Part of a small language model's weights.
Architecture: LayerNorm before each block, rotary positions, biases.
Each number is 128 + 32 x the weight over the matrix's rms, rounded and kept within 0 to 255. Layers, rows and columns count from 0. Numbers have three digits each.

# layer 4 MLP down (transposed), 512x128, rms 0.0741, rows 90-100, columns 0-127
163089117101142085071088077102072142129144198166146109139132148119155164098115124141123100148180135135112168086113101123119172096097172176153151084124135126119101117162105116105119147113099095154166089130145141135192171145127111182104135150124116140130084120146067129131139150117079118120201118151161094138166095129134102055133096166120153126173142167054114169155122159117113153168143
142094144137075117143081119106110134154098120111126121153128091136085103178133166128143159148095114099143074134143092121144128135094141044144154136093113099113081126169116150161113106113115200145091044119122130091088102108135122105119135145072117103141115118129126143106084091160118094109108150150152108115159162100134134126118125093124130127098146089062086141132076135138146155172115
182086092127108134147115153136152081087124118112148181140123141156157126107148029100120144139109129072079053157186137121128167097066088144178183087111087144100130150088163108137139097083146206152084122162135117127108119141145180157147107139144112079130122144116154209152168102083133151111135073148109101080144160116163084123060127138157164142118122172152189158117075153181158117112118
145058147110112074156144135046083189123135163109142124117115147127118136144180137084134163113190120113162153135170156113120062113116107166130153134123138082092106092131118160159149095069131162085148101128106163106137139197185125146069104109142160185132105158077162093075175102101073152135124145211156095115131087123126114097114183098170120150106167128101136129080076150087172149154125
106101164145156116152133161131156116128138151120085145169143144198173069103073112133140124152104126132131141123084138180131130111138128135121092102138091086113148130146167134114131124104152192083140157105147125071138118144141158135156145162157120074128141159117112118115108129109132079128108143181118164107067092115168084173087195150063106136104103150125106136120087082097169173090135
179158106183119136126189146179160145138166088150183161140120138174168125126129166175124149135096175122130165129094125120128124135155087117117096159119132117092150141128102159090174118125101132139144101101149107139119119145148147096156172133080150094147125148133151101170179102166115073126105144109105121157174162158129169128111087110121132105191134147137089220097149142080123123113108
117136077162163105091117115097134058162093063137122159108152102163164171119053112140076145097129166134118094134120150161160114083108123109183100127169163120114140159137122113125132149118110134197130099106156145154091121107133068132137122100090100140090121147144110108121180165135148185124169166086116128091132097164142168119147137143113160185127123111137157092177168155151097151101102
094113097142119122156139096043109133123206129079127161116148121148103152132109140127175184114116083126117155178081134164124127159099099124151081044178159155074138165111121178145144166097164120124092149108122149139159134095167149169153099153165116071133111141149133131110101146160164144111088109149163144120094149145133127133092188150062114131093149124136071186139164134073106178088123
136141068145109129190218148120135083102081085114099095109155173168124133143141143141146156134152124117113118160082175153167144117122159159139098093135103086108141118171145096152199144106136131103141205123187156151155149127148132113140103109168083109130139163119138157146142141063127109166137179114180191192129119088086121142205109145151179093153130162154117172139131208125097128149115
161144137101134131148087076099144090102159127112157105076108181148171136111092136161103123119123163157165115136117129138093163114168113168165209172118162101110146153114097179095129144158129135151154144171147102064163131190146157131106151132130125104195078095048088072058182112155118133109090071129133123173135140095063144111144209135118132116194185067131084201081129122141129212146134
126107111112176129126128160110065159122104054111143121106097140155140104123079085099108131208108084162112101099119166127183135090117070088135144099177095178070143122165131166133157133063128081140087123086145171134138189110187148140109139102151145193143090090136127107171087136134166123101140124119132154120161155117068136112124150124167117074159126129057185147130114155121142128110107
# layer 4 MLP up, 512x128, rms 0.0738, rows 91-101, columns 0-127
158102197076167133130087096152140115115137139142130122117150115160107139103139112140124111147102180132108179093102171133104147084144134152113085093145104131139115125120156075041107204124116068117124129127067122135143121172108146083156092100132148161101135188134151123126156143122084137116112119120094099129108136137151176111143191141143103089079095156228179136125100113155115119130100
153147127117086130100124162069143089163109141131104053192126081086083103143140187086081129128154143162103127153162111109094125157095152175092142177138054106127129109200126188118076146157150169105125139116166166154147089115168141090123114146184175119171129131166155086089136144128101135136097142074121116129098146144116140155079133110167140115174150101107146146137112121123134189114086
122119099153100142077178131144182088129109159146133153117163125110160124076049110169227117129178067142165114135132149130157117095115143141091145100114162110138138109134168099159117150110093102122164104090096145122107157083105139124162117169086174110141137189100061180083105099160181120093163192110116132171147149154126076121103094123129107143090136193165136094136120176179085149134180
121130087098108147134100151171139153101144144110099144134152200106120162135200173097100142132088134067147086116151110166137165130150080149107094102125127119132141143090084108151106138108150162169122181140116082129111093122156122105149132153093162101122185116143116090063090113184146116115134118071056162095138126156072165027172117160099139142129172129126095122111096132127082126168128
115123176099081064161155118165140106159087127102086120129176100114129094110111100110063151130130123119121160127161099176146112134141112079123176130121220130114110114148148107098072074163112095153102184135120161147111131116094135113044138150108120110099100116145146088156139127140103139130158138100171138116160100172137102125129139143134076138133099199159096167121104120101162104147069
095133142090116166091157150128148146054157118100110151114124162106125141131101160116174079119109181080088164160118090079114101124137116150046167167121086099087157111140192082105141132154164126130154191178157087098147079097170134156131107131093149147084134179118127097110126165116079076142143095122088099101115112111151110017097051143134126153179135120136201147118156122129142162115143
136146161131149182180152122174098114095103080184180140091124181108128112143148157131166113122110165125142164144101169160112111102179147138090173131096129123193103115122138112068122084113158170127120172145135066147160080151132092171096079056059101116118123189121137154171171141094114095115138147118119083150130087129107095154104119096148205123131092106150153134107132148091178094105135
117191141120127119088121082134112138131104134110157137129131154104159146126154132136148128184117091185138081098156141144094100155149101138161149178097139174157173207094145177141092132146120137125102111171142127077084131088131130177095152139106145143156103091116103137111112141116146086173162110130115168158132152125135125160045150145141077143141125098149161097163087072188143167136120
157053164113107136132098151063168183145142080132129116170136137104164114148193150088116087135142130144193115138078120131102124196144116118054114113131183142112132166159141109108201184154135084095106125116062174160125136084117135127105099141141105107117164154162176149184171085148147202073090147156131142080138119100137087138166103113150148167133089117121147107203091142063113123077166
097196125129129135151078156157146094154130142166123132114118146078127083142128129202143090098165129123182180170087114110123132162128102137094113141111167075113113102097180110142077085114140140131079116097080128116140174110100115110085160122113126162137139106073155146092183182133128095153123138168112061160071139183148120095137085099127125157114153173123122114176134117149114097143228
108096133169159090096061154142134096109132142130123203119161131120133097157141156106151100116136210153109135148197153169118153134167148066124074126164096121114189141146130098112062116144149160096122117139133139122103149121102162093137136111165139114188152171123183120052124143099126077097058091121117132098123108163113150154210160084132195078061117135110142092111113110140136157101111